Each number is 128 + 32 x the weight over its row's rms, rounded and kept within 0 to 255. Layers, rows and columns count from 0. The size above them is the row's rms in percent of the matrix's.

# layer 7 attention key, 128x160, rms 0.0896, rows 92-113, columns 0-159
size [103  78 100  81  87  92  90  87  97  86  93  85  90  95  98  91  94  88  79  93  88  95]
[[ 96 113 154 126 102 113 119 168 106 112 155 103 178  69 113 130 160 131 133 115  99 124  53 162  73 116 108 169 161 134  67 151 147 177 197 100 142 151 107 148  49 167 161 173 176 109 200 136 164 168 131 123 148 142  83 139 128 141 135 210 170 136 156 159 118 121 140 181  95 110 113  85 127 168 135 188 110 129 132 163 168 166 121 130 128 113 170  98 123  88 112 113 151 152 113 158 165 162 166 151 146  53  95 134 114 156 115 126 106 164 111 119  96  69  96  76  93  86 100 133 100  95 102 151 156 125  72 129 170 142 142 104 103 128 100  93 107  79  99 133 105 151  87 107 139 148 168 181 108 163 150  71 145 137 194 125 167 149 132 131]
 [161 156 118  63 139 151 154  94 143 118 108 114 114 112 111 157 140  53 125 159 182 126 148  97 143 141 168 174 112 107 118 132 131 154  93  68  72 106 111 152 113 102 113 102  92 122 183 141 125  64  99 145 103 129 134 137 130 149 124 156 115 158 105 172 142 206 100 107 133 137 135 180 170  66 122  76 148 163 130  86 135 152 112 116 122 126 122  98 114 174  68 105 100  93 126  94 102 149 133  95  77 126 154 102 118 130  98 100 139  78 194 112 111 140 153 119 152 128 162  47 159  96 154 162  70 129 117 151  98 151 127 139 163 152 125 102 118 184 234 109  60 139 136 123 120 112 100 151 155  89 103 125 106  65  82  87  95 102 194 158]
 [152 118 153 145 131  80 126 144 104 131 115 146 158 165 104 109 191 160 134  88  57 133 119 170 132 184 101 106 163  70  90 144 148 171 210 117 205 129 129 132 113 142 168 132 151  99 118 124 152 206 124 147  53 107 134 141 157 133 133 119 112 124 137 120 122  88 148 147 108 118 127 111  67 104 120 153 127  62 122 109 155  97  79 145  87 144 126 126 150  93 158 134 168 176 126 137 148 133 148 152 139  87 103 152 133  97 174 139 200 180  92 123 160 136  95 115 152 132  94 167  37 110  77 114 147 130 108  85 175 128 135  72 162 117 144 118 144  91 124 136 144  82  88 141 149 184 138 131 114 101 149 113  85 156 180 200 183 177  96 116]
 [145 129 124 113 116  83 154 131 108 102  95 101 187  88 136  81 110 129 110 110 145 163  93 147  62 168 112 109 147 104 108 139 151 156 168 146 112 110 149 143 114 132 117 119 175  76 145 177 157 131 111 137 200 140 143 114 164 187 141 106  63  64 160 100 117 153 157 111 117  91 156 101  70 143 100 122 118 135 161 116 134 109 130 143  65  59 148 205 125 139 164 110 115 152 156  82  97 109 165 188  83 124 120 146 171  91 149 134  73 103 149 167  30 148 144 135 165 145 122 173  94 106 131 165 132 117  82 136 154 149 101  97 165 130 146 149 123 147 133 162 171 208 153  97 115  95 176 117 102 188 169 141 148  76 157  78 127 139 153 102]
 [ 72 153 127 147 166 137  88 134 149 123 163  97 111  75  64 126  52 116  99 131  78 168 119  70 103 100 139 195  75 113 176 113 154 131  36 124 106 122 155 160 144 139  92  94 105 103 175 122  88 160 117 155 173 119  60 162  99  75 144 114 129 130 118 139  96 126 111 168 115 161 151 152 133 122 116 171 165 131 145 111 128 140 191 125 180 149 171  60 124  88  86 122 174 140 177 169 142 143 125 142 184 155 138 122 129 169  58 104 109 122 110  72  81  63 120 133 133 140 138 112 117 131 136  92 124 147 134 123 130 118 136 189 100 156 129 224 144 127 127 105  99 141 165 145 120 104  95 119 104 127  85 136 121 108 107 126 125  69 175 160]
 [135 124 124 118 112 166 113 111 111  97 110 179 110 109 149 115 100  93 199 111 157 175  44  64 109 170  76 174  80 158 185  99 107 126 137 160 104 141 112 136  80 133 107 139 130  92 161 107 128 100 125 159 192 150 119  71 109 132 192 116 190 158 106 147  99 174 144 111 111  62 115 155  85 169 147  94 111 125 186 108 161 154 114  81 106  85 113  88 150 149 153 128  98  83  97 130 135 153 142 137  96 134 147 144 112 116 153 109 143 127 190 186  70 137 166 159  89 112 135 141 113 134 166 159 146 184 118 150 137 155 117 133 153 147 136 139 114 170 132 124 129 163 111 150 136  50 136 120  80 167 150 103 158  86 152  57  70  78 172 147]
 [115 155 100  95 124 163 113 137 132 103 133 143  58  45 170 175 145 151  99 141  84  69 157 150 144  93 140 151 154 148 139  93 114 113 166 122 122 123 155 133 134  85 134  97 112 131  90 125 144  47 111 103 191 132 146  11 105 151 193 159 153 188 167 149 146 159 119  99 147 125 177 145 113 132 116 108  76  85 170 165 124 186  91  84 107 144 155 115 121 147 128 137  64 108  31 109  85 166  85 145 101 129 161 113  92 123 131 102 121 180 131 108 124 117 125 143 119  97 152 150 204 107 140 124 166 128 130 178  94 164 139  97 115 160  98 150 130  85  95 172 120 112 127 151  91  86 116 134 123 125 128 111 100 124 146 160 113  95 180 141]
 [211  80 145 146 138 128 153 103 107 125 151 161  51 171 139 158 144  95  98 102 157 182 153 110 126 151 136 129 108 113 144 141 144 216 124 133 137 166 208 135 133 131 160  85  75 124 114 121 153 110 147 104  86 107 116 141 146 115  85 139 125 146  86 196 120 147 111 122 143 143 132 181  57  83 145 100  96 153 113 109  74 122 157 140 140 160  88 112 121 124 139 147 125 142 139 113  69 114  82 119 101 146 141 133 102 138 108 143 242 109  81 152 236 134 104 105 142 147  97  94 107 165 147 137  93  94  94  98 101 127 143  78 178 112 146 113 135 174 127 100 118  87 108 162 122 113 129 106 154 146 113 176 195 139 118 153  80 140  78 128]
 [141  95 145 155 144 107 113  84 118 177 123 121 153 143 107 111 134 156 166 128 101 123 185 157 154 121 141 183 168 109 180 107 146 122  91 164 175 107 121 122 145 147 109 171 184 139 129  81  86 167 144 148 102  71 148 197 113 141 194 130 166 165  60 129 108  82 108 155 149 128 130 154 110  48 139 128  88 122 112 130 134 183 114  96 135 183  61  79 143 135  83 103 209 139 109 153 144 141 145  70 133 137 179 139 148 140 147  99 156 104 115 108 154  90 173  87 148 134 135 207 110 129 127 111 103 105 151 110 189  61 166 157 141 105 172  93 166 150 143 108  82  83 112 142 105 107 102 105  98 140 122 144 117 141 106 127  96 140  50 173]
 [200 160 151 150 101 126 159 119  96 114 130  65 128 122  85 133 133 105 128  67  85  97  67 144 132 126 158 131 113 153 149 147 135 144 165  96  87 123 189 130 103 111 160 123 153 165  86  86 205 164 141  85  84 148 134  84 146 122 176 127  85  96 169 105 103 106 143 152 111  97 137  98  76 130 184 182 158  90 153 130 107 165 178 169 150 120 168 136 105 163 180 157 100 117 108 151 136  88 146 102 115 129 169 107  94 123 102  90 157 136 108  81 140 144 135 122 169 122 131 140 119 116 141 126 152 170 124 136  77 153 116  48 100 139 109 100 146 125 161 170 108 152 175 103 135  89 147 132  97  74 139 127 103  80 198 138 218 172  93  54]
 [ 97 122 124 152 189 132 169 139 140 150 154  95 192 120  96  75 150 129 139 125 132 178 148 187 129 109 116 126 176  93 128 128 156 152 142 173 121 163 116 121 158 141  84 141 151 119  77 143 142 139 129 146 172  81 113 198 124 145 164 119 106  43 158  93 131 127 135 168 109  74 138 146  64 152 120 102 134 147 130 151 123 141 157 164 168 135 129 136 101 141  99 138 125  83 179  99 122  66 144  55 117 136 136 117 165  90 126 209 112  74 132 160  90 109 134 144 121 172 128 129  62 165 117 118  65 140 118 120 208  49 163 123 129 128 163  89 153 147 162  76 132 135 167  88  96  80 159 163 145 179 154  92 131 121 109  88 141 149  69 114]
 [162 132 114 135  80  88 142 133 114 115  86 137 141 143 106 118 126 161 112 146  49  64 180 123 130 115 165 147  98 134  73 115 121 174 136  71 173 134 184 134 147 123 153 114 103 146 100  97 109 157 117  83  68  98 138  89 115 126  96 109 107 207  91 122 121 160 111  84 152 148 123 163 130  97 117  71  97 121  47 122 109  96 114 130 179 170 151 162 100 108 148 121 126 105 111 102  72 132 142 147 168 122 112 107 119 153 126 103 167 142 131 144 237  96 143 128 135 133  94 104 110 138 126 148 133 107 181 111  83  86 169 164 120  97 121 100 171 154 105 150 117  92 140  94 183 209 159 134 157  87  92 156 139 168 179 196 150 185 103 147]
 [147  38 156 130  89 116 132  97  91 127  99 101 146 107 112 109  89 112 135 155 139 128 157 148  83 169 103  97  86 115 183 132 133  83  88 183 140  45  91 189 156 146 146 157 141 130 107 164  67 147 150 159  93 139 137 249 107  95 135  75 128 105  73 133 117 114 158 111 150 130 141 142  95  93 136  96 184 163 108 143 137 123 182 137 123 132  50 168 120 188 158 131 194 116 141 163 155 109 115 154 164 121 157  99  97 116 127  94 101  60 131 163 194 105 167 155  93  92 137 168 145 142 110 133  58 107 173 132 135 131 145 157 114 114 115 152 138 140 120 119 158 142 143 178 104 159 137 104 108 121 117 131 125 144 130 123 115  93 132 196]
 [130 130 139 163 133  85 188 135 136 183 115  85 198 105  89 107  90 122 129 111 158 160 142  88 103 170 157 149 106 107 120 154 139 141 136 156 175  96 162  76 127 160  94 148 160  84 144 196 113 155  86 178 169  78 159 226 177 112 148  62  83 136  78 162  81 126 129 132 127  79 154 125 126 103 101 108 143 116 136  82 124  79 116 140 110 128 132 162  82  61 144  76 136 132 135  97  80 129 131 122 133 150  87 164 164  96 153 144 112 120 124 144 131 137 152 119 150 165 141 173  92 127 132 147  89  81 163 140 135  75  91 158 149  95 204  90 112 157 129 121 107 131  94 102  68 115 137 121 100 183 122 181 107 142 135  58 133 129  92 160]
 [ 84 175 119 144 138 149  90 114 121 136 174 136  85 122 164 158  55  95 178 113  83 128 152  94 128 101 139 129 174 151 131  64  90 141 113 124 148 113 116 169 127 115 104 135  96  95 131  65  97  76 131 135 208  98  92  91 105  78 123 166 191 187 139 116 148 151  71 193 115 162 165 166  98 119 130 148 144 104 170 107 109 142  84 142 125 165 146  87 162 128 116 131  59 118 114 132 102 192 127  99 100 112  98 145  99 167 164 149 158 144 114 104 131  87 127  92 143 143 112 130 200 124 173 133 145 179 101 119 101 156 145 119 160 138 107 171  97 126 123 134  83 104 119 116 109  73  83 101 156 157 102 128 188 174  90  97 139 122 209  76]
 [148 156 138 134 132 122 121 142 121 106 106  85 149  69  75 116 128 119  70 107  65  88  96 146  69 156 151  96 220  95 135 163 132 138 155 114 127 109 154 126  93 120 167 144 214 122 169 158 156 142  96 143  88 148 122  79  96 137 174 143 134 113 143 115 125 138 106 132  72 112 121 135 109 103 154 186 174  80 147 115 164 106 104 171 143  55 190 109 118 108 100  78 127 142 111  98 142 149 179 112 110 123 142 162 124  89 137  85 181 139 141 139  68 115 107  78 180 108 159 187 112 100 189 162 127 138 112 120 165 128  46  82 126 117 180 127 137 123 134 186 135 199 111 101 130 149 152 127 118 130 167 140 120 164 187 133 170 146 116 104]
 [140  67 142 171 122 116 105 138 119 153 136 128 216 117 119 110 140 171  96 115 135 105 141 129 187  78 151  64 123 107 121 118  98 123 125 144  74  91 112 135 189 166 128 170 137 131  59  85 129 160 183  93 175  94 152 210 159 147 146 104  26  64  92  85 140 113 156 128 162 101 103 139 103 147  94 148  86 106 181 144 124  94 174 138 138 113 122 162 101 155 152 158 168 147 145 113 135  93 117 121 134 140 152 130  83 191  94 129  39  88 122 151 196 158 153 154 123 160 127 139 110 134 106 107 117  68 187 153 130  85 148 121 107  94 110 115 131 131 162 103 132 142 158 129  87 120 135 138 135 119 137 157 126 131  63 138 121 148  72 158]
 [141 166 139 180 123 113 143 145 143 114 133 114 128 136  34 118 153 188 102  68 167 145  82 168 171 134 120 155 152 120 116 146 130 149 104 136 150 161 123 125  94 133 140 139  87 127 185  69 193 141  98 123 102 111  90 140 146 125 146 148 138 117 125 129 113 103 152 204  92 107 159  93 146 159 164 113  83  89 128  63  51 122 122 144 125 101 152  87 143  95 177 127  98 104 187 117  77 154 137 153 125 116 136 146 161  82 153 154 161 108 154 145 100 102  93  76 186 136  83  73  88 112 123 120 155 140 121 138 125 162 125 176 142 111 200  92 115 116 110 134 105 124 157 155 154 142 133 147 123 150 206 110 141 126 161  86 195 222 119  72]
 [150  88 124 162 114  57 149 108 138 143 110 106 149 124  82  99 166 167 108  90 125 146 157 132 124 122 167  83 192  96  73 116 148 173 136 117 161  70 170 121 174 129  93 118 130 100 109 137 160  79 149 150 136  86 194 155 198 179 141  78  48  82 118 103 116 169  85 131 129 118 148 133 148  79 116 131 105  59 151 148 143  87 156 179 140 146 125 106 126 106 149 110 125 149 140  96 107 122 133 100 115 111  86 157 112 128 156 152 149  87  79 102  87  61 153 108 174 156 119 131  93  85 123 133  75  96 126 138 180 114 189  76 171 109 101 151 169 109 168 142 102 124 117 135  89 129 126 119 143 136 158 176  92 109 137 159 177 214  99 104]
 [114 182 137  98 155 118 138 142 176 100 168  80  72  67 135 132 100 107  91 145 162 176 153 153 102 112 143  88 163 172 151  96 173  93 112 122 120 114  41  85 130  76  81  98 130 123 162 217  95 111 128 155 133 110 152 126 109 126  52 143 143  79 123 169 167 147  93 133 126 156 134 127 138  97 114 160 187 141  75 125 106  86 154 164 131 121 140 116  88  93 112 130 101 138 122 164 161 134 131  86 183 101 143 117 120 113 120 162 114  66 172  88 106 155 143 141 174 128 154 110 214 140 118 114 109 133 131 105 174 122  81 111 112 156 129 149  76 137 133 152 169 134 144  74 115 156 171 120 142 126 103 165  92 141  63 151 125  69 207 123]
 [118 100 160 133 112 198  82 108 137 149 133 144 165  85 113 104  92 101 208 138 174 149 158  96 181 122  80 139  69 146 203 102 108 100 108 195 122  91 115 128 161 174 114 173 137 119 123  78  97 128 148 139 192  76  97 178 145 101 152  89 137 156  72 122 107 105 148 182 148  91 187 146  82  88 139 132 147  95 174 173 143 114  98  68 139 151  92  94 140 161 189 122 108 126 116 103 138 134 103 136 123 154 155 118 104 157 156 126  55 165  97 165 183  63 148 152 104 113 126 169 140 123 120  77  91 122 129 153 104 144 144 106 171 124 126 138 145 115 135  75 145  84 114 166 105  65  97  76 103 128 115 123 154 148 100 108  97 118 123 153]
 [124 111 146  88 140 109 123 160 128  99  95 116  87  83 129 154 117 104  71 174 122 159  88 103  84 163 118 122  41 134 111 124 155  56  82  63 127 100 129 132 130 138 120 132  86 177 147 175 145 100 137  95 174 161  65 120  71 122 105 104 145 126 142 148 155 102 114 117 101 148 162 132 164 132 120 129 229  84 115 142 129 105 162 123 133 107 137 135 120 150 142 124  98 166  76 119 118 111 120 199  96 144 136 105 121 200 135 143  73 150 183  88  98 134 119 175 115 106 102 147 150 142 126 114  96 120 119 126  85 138 100 105  97 152 121 190  99 151 112 154 217 208 151  63 109 108  90 126 108 117  99  91 116 116 165 132 120  74 189 162]]
# layer 7 attention query, 128x160, rms 0.0925, rows 93-113, columns 0-159
size [ 85  97  91  92  99  93  89 101  87  86  93  96  98 110  98 101 103  82  90  95  94]
[[116 107 154 117 161  99 138 131 138  84 116 113 118 101 125 141  88 137 121 125 101 102 125 144 107 207 136 155 144  90 150 162 126 170  80 130 119 145  81 113 189 125 107 130 111 116 114 145 129 212  99 139 124 107 141 119 133  91 166 102 131 131  95 157 109 154 119  63 166 113 125 199 108 131 115 115 138 108 118  96 137 128  95 104 222 144 131  44 143 121 130 134 165  94  74 168  91 150 209 101 159 102  81 142 155 139 154 161 164 112 137 129  72  75  96 124 102  71 201 191 171 142 118  53 126 125 149 127 115 125 115 167  71 144 138 147 131  82  83 169 158 117 100 139  70 110  97 100 178 149 117 153 127 103 111 172 123  69 126 171]
 [167 123 118 125  78 179 120 129  74 124 198 122 177 102  79 120 148  81 119 100  93 126 134 115  69 105 161 120 100 185  81 135 165 101 134 112 161 129 191 149  98 108 171 165 162 124 153  94 124 139 136 122 209 143  67  91 151 121 129 106 137 117 204 138 184 116  75 127  64 120 140  95 165 179 114 159 126 145 106 101 134 120 120 103  50 127 145 143 102 140 130  70 147 110 186  94 151  78 116 139 100 148 121 127 175 167 133  82 116 143  72 143 111 135  91 117 111 142 120 108  47 153 152 133  84 115  93 124 142 165 159 127 123 144 109 105 153 127 123  61 105 172 108 135 180 112 121 160  86  91 151 134 160 163 119 145 195 171 140  95]
 [ 46 177 117  97 101 112 148 144 146 111  97 121 133  54 134 126 122 128 102 167 102 108 105 112 150 144 137 157 138  96 110  97  96 125  98  84 183 200 161 160 138 108 180 120 120 144 137  92 139 186  92 169 141 110 125 126  76  98  75 190 103 105 181 116 133 129 117 126  68 108 116 165  61 127 143  97 135 108 142 119 140 146 119 151 122  96 112  80 131 163 121  90  94  79 113 107 156 115 176 122  87 161 131 119 150 123 115 132 141 128 142 121 112  61 140  70 140 112 177 123 129 144 151 143 167 131 130 150 149 145 101 111 141 162 152 149 132 138  90 123 131  99 151 116 109 112 118 254 139 240  62  57 144 137 142 139 152 109  72 112]
 [150 170 112 141 141 101  95 164 107 142 130  74 134 142 172  81 103 152 150  93 137 169 129  68 138 158  89 108 149 119 175 113 125 136 171 140  41 111  92 122 117 153 116 126 132 160 115 159 139 135 134 144  74 133 119 170 151 126 162 125 161 179  86 119  90 115 181 106 122  85 119 120  89 138 124 134 135 164 114 158 154  81  95  95  84 146 136 103 112 189 132 117 137 208   6 159 107 144 118 138 144  97  81 123 117 210 126 153 117 122 174 141 149 123 124 132 137 121 170 215 114 167 151  77 134 137 126 195 136  98  98 147  60 104 139 174 106 127 126 168 140  94 132 121 179 155 144 104 124 101 155 115  71  89 124 193 110 139 161 123]
 [105 168  94 155 146 119 131 120 146 121  79 142 180  96 176 129 112 117 136 144  75  93 125 106 144 158 204 115 138  66 162  95 119 174 125 145 125 109  87 134 149 126  96 120 135  94  86 127 132 156  92 166  77 140 180 122 104  70 156 178 158  92 147 153 119 155 113 196  78 123 114 165  46 121 170 106 177  81 112 105 135  87  90 112 196 107  99  88 190 134 129 141 116  98  62 176 126 126 169 101 162 129 160 132  67 139  99 137 120 114 144 119 109 102 143 101 117 159 234 148 175 162  99 111 154 182 153 158 145 172  93 148 168 101 165 131 129 147  93 128 128 171 144 119 117 170 118 158 129 115  90 120 123  89 119  80 142  90 102 142]
 [128  60 156 112 200 147  94 129 155 127 110 161  85 145 238 139  66 166 147 139 126 133 151 158 192 134 112 142 124 107 135 143  82 139 127 143 140 156 152  57 127  78  84 162  76  99 119 157 169  97 124 135  49 129 170  78 146 113 153 112  89  90 112 139 129 170  87 167  36 120  60 122 167 104 142 106 145 127 147 138 149 117 182 175 140 119 131 126 176  90 124 168 126 175  94 115 126 145 135 100 101 120 154 138 122  90 149 161 173 135 113 114 172 135 158 174 112  57 143  50 112 173  71 133  92 126 125 123 170 122 119  78 122 102 138 103 129 130 161 191 125 151 132 106 101 101 127 111 135 141 122 131 114 116 131  91 114 164 128 133]
 [180  82 142  97 140  71 126 148 129 118 123 140 136  85  45 130 108 129 114  89 129 104 100 124  82 148 172 152 123 149 146 169 119 135 186 134 120  38 113 103 167  89 104 123 143 115 134 106 169 107 156 123 121 147 181  58 113 186 174 105 135 169  97 149 138  99  98  93 126 136 153 155 130 126 114 134 127 101  85 113 123 149 108  95 147 147 135 152 156  84 147 105 122  98 119 168  52 158 162 114 191 132 128 136 175 124  77  97 101 166 122 139 123 144  57 134 142 119 134 130 183  98 127 139 112 116 147  66 142 148 119 132  69 148 116 154 114  71 127  85 131 193  78 195 139 188  97  78  98  50 175 162 142 116 126  96 167 178 139 137]
 [130 174 142 130 148 210 110 121  93 158 203 127 111 148 200 145 185 121 140 119 139 129 121  99 100 119 128 126 129 165 177 140 176 143 133 124 112  86 134 162 127 131 124 148 210 161 139 133 120 106 128 106 184 147 127 104 133 131  95 100 122 117 176 109 109 104 105 156 175 129 134 126 153 120  55 171 140  42 115 182 125 153 130 121 107 123 101 104 100 139  91 135 141 114 148  86 154 125 146  97 169 160 153 125  68  94 155 136 110 159 149 103 137 108 155 152 157 101 130 145 138 118 132 121 144 134 121  85  78 124 115  63 197 139 113 119 136  90 163  85  72 145 146 129  96 111 111  33 103   0 165 126 123 163 154 150 131 126 198 108]
 [161 168 108  98 111  78 141 103 104 147 118 131 115 108 173 131 118 133 108 118 136 122 125  86  98 125 131 132 197  84  82 113 137 163 164  81 131 129 138 174 105 106  79 151  86 120 131 178 126 157 128 142 144 113 123 123 141 101 145 129 188 142 134 168  61 132 144 158  52 129 123 121 149 113 199 113 131 179 152 104  87 132  95 115  86 138  78 129 178 113 141 122 105  96 140 135 122 108 102 155  84 154 113 150 183 153 117 146 131 122  88 159 115 147 131  69 131 142 157  56 117  90 143 157  25 117 115  93 197 110  85 111  63 130 166 101 154 170 150 112 115 182 113 152 128 105 105 231 122 187 140 149  81 124 123  77 120 164 185 157]
 [ 57 189 123  89 134 158 109 105 153 167 117 142 106  83 170 121 157  91 140 164 119 116 113  93 182 153 109 170 144 132 124 111 139 123 122  94 134 126 121 167 135 163 181 129 154 121 162  92  94 161 130 111 151  64 100 171  63 156  79  92 143 174 127  93 138  92 150 127 165 119 171 134 169 145  65 120 103 134 123 153 102 183  82 107 130 117 107 107  95 160 124 115  85 103 146  88 177 156 164 146 133 166 100 103  97  97 150 133 130 138  84 100  77  93 137  88 153 187 116 191 111 103 183 112 158  64 131 141 119 191  59 100 165 186 153 111 104  93  87  50  73 106 147 135 123 146  87 123 126 132 132 133 156 194 144 112 115 120 141 164]
 [172  55 167 152 108 128 172 113 122 137 204 205 110 113 117 103 126 151 151 170 126 166 142 192  94 101 115 139 134 122 118 137 100  95 123 130 145 172 114 142 145  69 153 164 185 117 135 105 167  81 141  80 195 100 128  61 153 209 122  95  94 123 122 127 166 113  87 103 127 143 100 109 182 109  97 111 149  74 162 143 133 104 110 142  93 117 185 152 136 127 102 118 138 135 142 113 154 147 143  96 106 117 160 161 157  86 154 140 115 159 157 114 138 126  75 163 147  53  90 139 103  91 123 124 118 123  80  27  86  92 158 111 149 133 108  77 132  97 159  69 162 126  97 103 123  69 149  97 142  86 110 129 148 152  85 154  96 155 149 112]
 [ 75 135 103 121 125  93 159 135 142 113 155  95 126 110 141 131 119 127 109 101 150 182 125 131 128 119 146 148 127 151 198  84 153 114  89 128 130 158 101 127 124 181 159 127 198 161 115 117 123  68 143  89 208 136 122 103 133 102 108 178  88 110  97 110 137 131 163 142 150 161 113 143  98  74  91 152 101  50 117 139 114  84 103 109 123 104 102 113 122 127 118 179 141 145 203 173 131 179  89 155 139 161 156 106 105 121 160  99  92 152 193 134 134 111 176 153 123  99 172 109 125  35 116 151 144 110 133 141  91  92 202 165 176 126 110 127 127 113 153  46 121 112  85 196  96  88 186  87 113  36 119 126 144 131 117 134 129 112 163 136]
 [111 124 135 110  94 179  76 161 150 145 185  83  89 117 153 163 158 118  93 158 103  66  86 129 115 138 115 153 156 123 170 133 116 124 114  90 145 131 147 153 150 110 217  97 159 159 137  82 169 151 147 157 204 141 103 176  91 142  71 194 101 140 174 122 115  93 126 117 142 162 113 154 140 158 108 133 106  84 116 169 130 181 109 141  94 152 129  71 109 167  90  78 107 113 122  95 157 151 152 124 136 131 129 137 136  70 109 136 104 158 150 102 135  67  88  93 149 133 128 110 108 183 189 102 177 154  84 128  87 143 103 105 148 138 125 140 132 114 112  80  90  37 189 112  99  87 108 167 126 139  88 103 172 184 109 178 158 123 102  94]
 [150  59 144 171 217 159  99 117 140 116  75 145 102 204 174 129 108 178 110  96 162  83 133 113 144 154 107 144 128 139 107 145 131 129 134 152 105  32 159 103 154 120  58 124  83 133 122 176 142 108  93 133   6 130 144 162 173 201 159 101 137 159  85 152 108 121 126 103 159 144  65 118 146 188 159 127 133 154 153 112 163 145 170 107 153 127 124 148 159  98 117 103 125 182 102 124  76 105 103 101 162 121 132 151 113 133  91 129 135 137 118 125 143 180 111 147 182 134 112 108 111 144 161 106 131 112 121 138 147 141  78 103 107  88 129 123 104 147 151 144 167 128 106 131 141 169 120  43 140  75 161 173  90  72 132 149 128 151 123 120]
 [ 81 137 116 111 104 185 118 136 106 180 155  96  88 126 131 153 135  87 122 131  68 152  94 122  91 204 113 154 169 136  74 115 155 117 153  97 159 187 178 154 102 112 134 120 100 130 151 131 149 217  92 154 217 160 133  74 134 119 132 146 136 130 152 173 129  86 131 135  51 105 152  82 103  94 152 157 184 154 133  95 150 134 119 121  65 100 128 112  81 148 100  98 143 123 165  87 113 121 149 129  74  91  88 120 135 143 113 109 147 151  95  94  80 114 141  88 166 117 167 138  93 180 150 118  81 127 105  96 191 131 101 139  85 141 144 150 138 164 152 115 102 152 110 130 137 113  93 212 113 188  94  79  80 133 146 157 160 153 131 107]
 [124 191 129 154 116 138  97 112 146 100  99 172  87 165 172 149 185 137 167 178 165  87 153 100 156  84  94 112 133 153 150 119 136 110 101 156 145 106 111 127 100 152 147 122 136 151 138 104 104  60 128 127 144 101 108 166  92 119 135 106 107 161 137  45  98 141 143 147 182 132 171  88 176 136 140 130  82 167 128 185 133 153 223 181 110 158  98 112 156 165 110 152  74 125 142 109 164 139 120 183 121  97 148  77  90  31 116 104 132 151 172 115 146 143 139 160 130 168  66 101 141  53 149 222 147 108 156 115 126 103 110  80 166 161 120 101 127 118 123  71  75 120 169 109 128 120 159 142 122 136 143 131 130 178 124 134  88 139 139 117]
 [171 167 107  91 124  39 146 140  97 162 127  99 154 127  61 141 124  93 131  92 124 139  67 106  54 159 180 149 127 157  96 124 146 113 212  72 137 103 122 153 123 133 121 107 104  97 141 139  88 174 104 156 163 128 192 163 127 162 113 163 121 175 173 158 128 130 119 124 121 116 136 101 105  96 155 122 140 161  98 100 117 147  76 141 110 138 120 114 119 123 143 102 153 101 121  63  65  90 111 156 160 116  88 135 167 192 103 101 133 152  86 138 117 145  75 107 154 159 113 126  95 181 169 115 126 176  97 140 120 163  92 158  74 138 134 148 135 124 116 107 150 145 112 124 169 127  68 229  92 194 140 139  65 118 132  99 164 165  90 114]
 [129 132 161 158 128 162  73 124 138  88 143 169  76 149 166 173 155 107 129 176 166  47 109 154 103 130  97 197 129 138 118 149 135 102 101 150 178 125 150 155 145 100 120 145 123 152 148 112 155 128 155 139 195  78  87 122 125 154 121  97 134 118 141 116 136 129  72  58 115 113 160 155 122 129  93 133 143  67 169 165 133 155 117 117  95 113 115  78 150 147 149  50 100 101 148  50 130 145 185 121 119 152 165  93 140  91 151 126 149 139  92 129  78  57  59 140 155 110 115 154  89 149 191 159  85  84 113 107 126 137 100 120 111 159 119  93 139  78 129  76  64 118 101 140 129  92  85 123 131 161 100 129 173 201 137 190 167 137 114 138]
 [112  95 140  98 176 166 171 156 149 140  91  68  93 141 108 140  85 117 150 148 156 152 118 105 167 182  61 197 120 100  93 128 147 135 118 118 119 152 135 141 114 204 142  86  94 187 114 202 124 157 138  94 128 141  86 192 131 105 131 123  87 177 101 110 144  71 169  57 143  81 117 153 138 146 146 129 112 157 132 129 119 159 149  82 127 151 130 139  74 109 131 168 123 196 162 122  88 126  96  86 116  99 127 111 153 152 181 143 187 137 109 118 126 151 145 137 109 128  90 166 136 154 139 117  93  78 111 141 159  64 152 174 111  90 122 170 108 129 121 146 137  41  56 122 132 118 178  96 145 159 142 180 163  72 107 115 117 118  84 136]
 [ 88 140 123 217 110 123  89 121 163 126 160 110 113 211 196 158 129 144  79 151 160 114  95  53 160 120 137 107 134 133 189 119  94 165 137 136  98  53 102 108 143 136  99 127 125 153 104 137 144  66 162 136 102 150 131 160 124 123 130 161 101 139 129  97  82 127 154 159 176 187  93 149 100 143 100 138 147  87 110 178 123 105 148 146 127 108 115 115 162 112 116 160 104 152  85 111 158  86  82 157 147 180 182 125  92 100 118  99  98 133 144 106 147 168 162 160 149 190 128  58 125  71 122 142 180 159 165 182 108 135 100  91 165 116 124 143 138 147 135  79 132 124 171 149 109 162 122  74 113  33 151 189 129 129  95 140 119 117 162 111]
 [ 60 144 109 116  95 101 187  96 148 121 117  76  78 123 109  96  73 127 119 113 107 191 128 138 170 140  74 135 149 133 130  95 112  73  98 132  65 201  65  99 128 136 130 159  77 138 108 110 122 154 146 148 129 102 137 123 125 110 122 156 149 107 120 108  99 129 149 152 130 158 116 148  31 145 168 125 142 155 139 139 115  82  93 105 125 119 126 114 117 159 131 183 127 180  81 174 126 120 118 143  97 116 112 132 196 197 127 157 130 129 155 142  97 115 140 140 113 103 178 132 149  97 130  93 175 172 143 184 152  87 149 141 125  81 144 190  74 153  68 203 186 143 112 133 137 109 166 115 127 201  94 107 189 141 120 145  89 145  99 175]]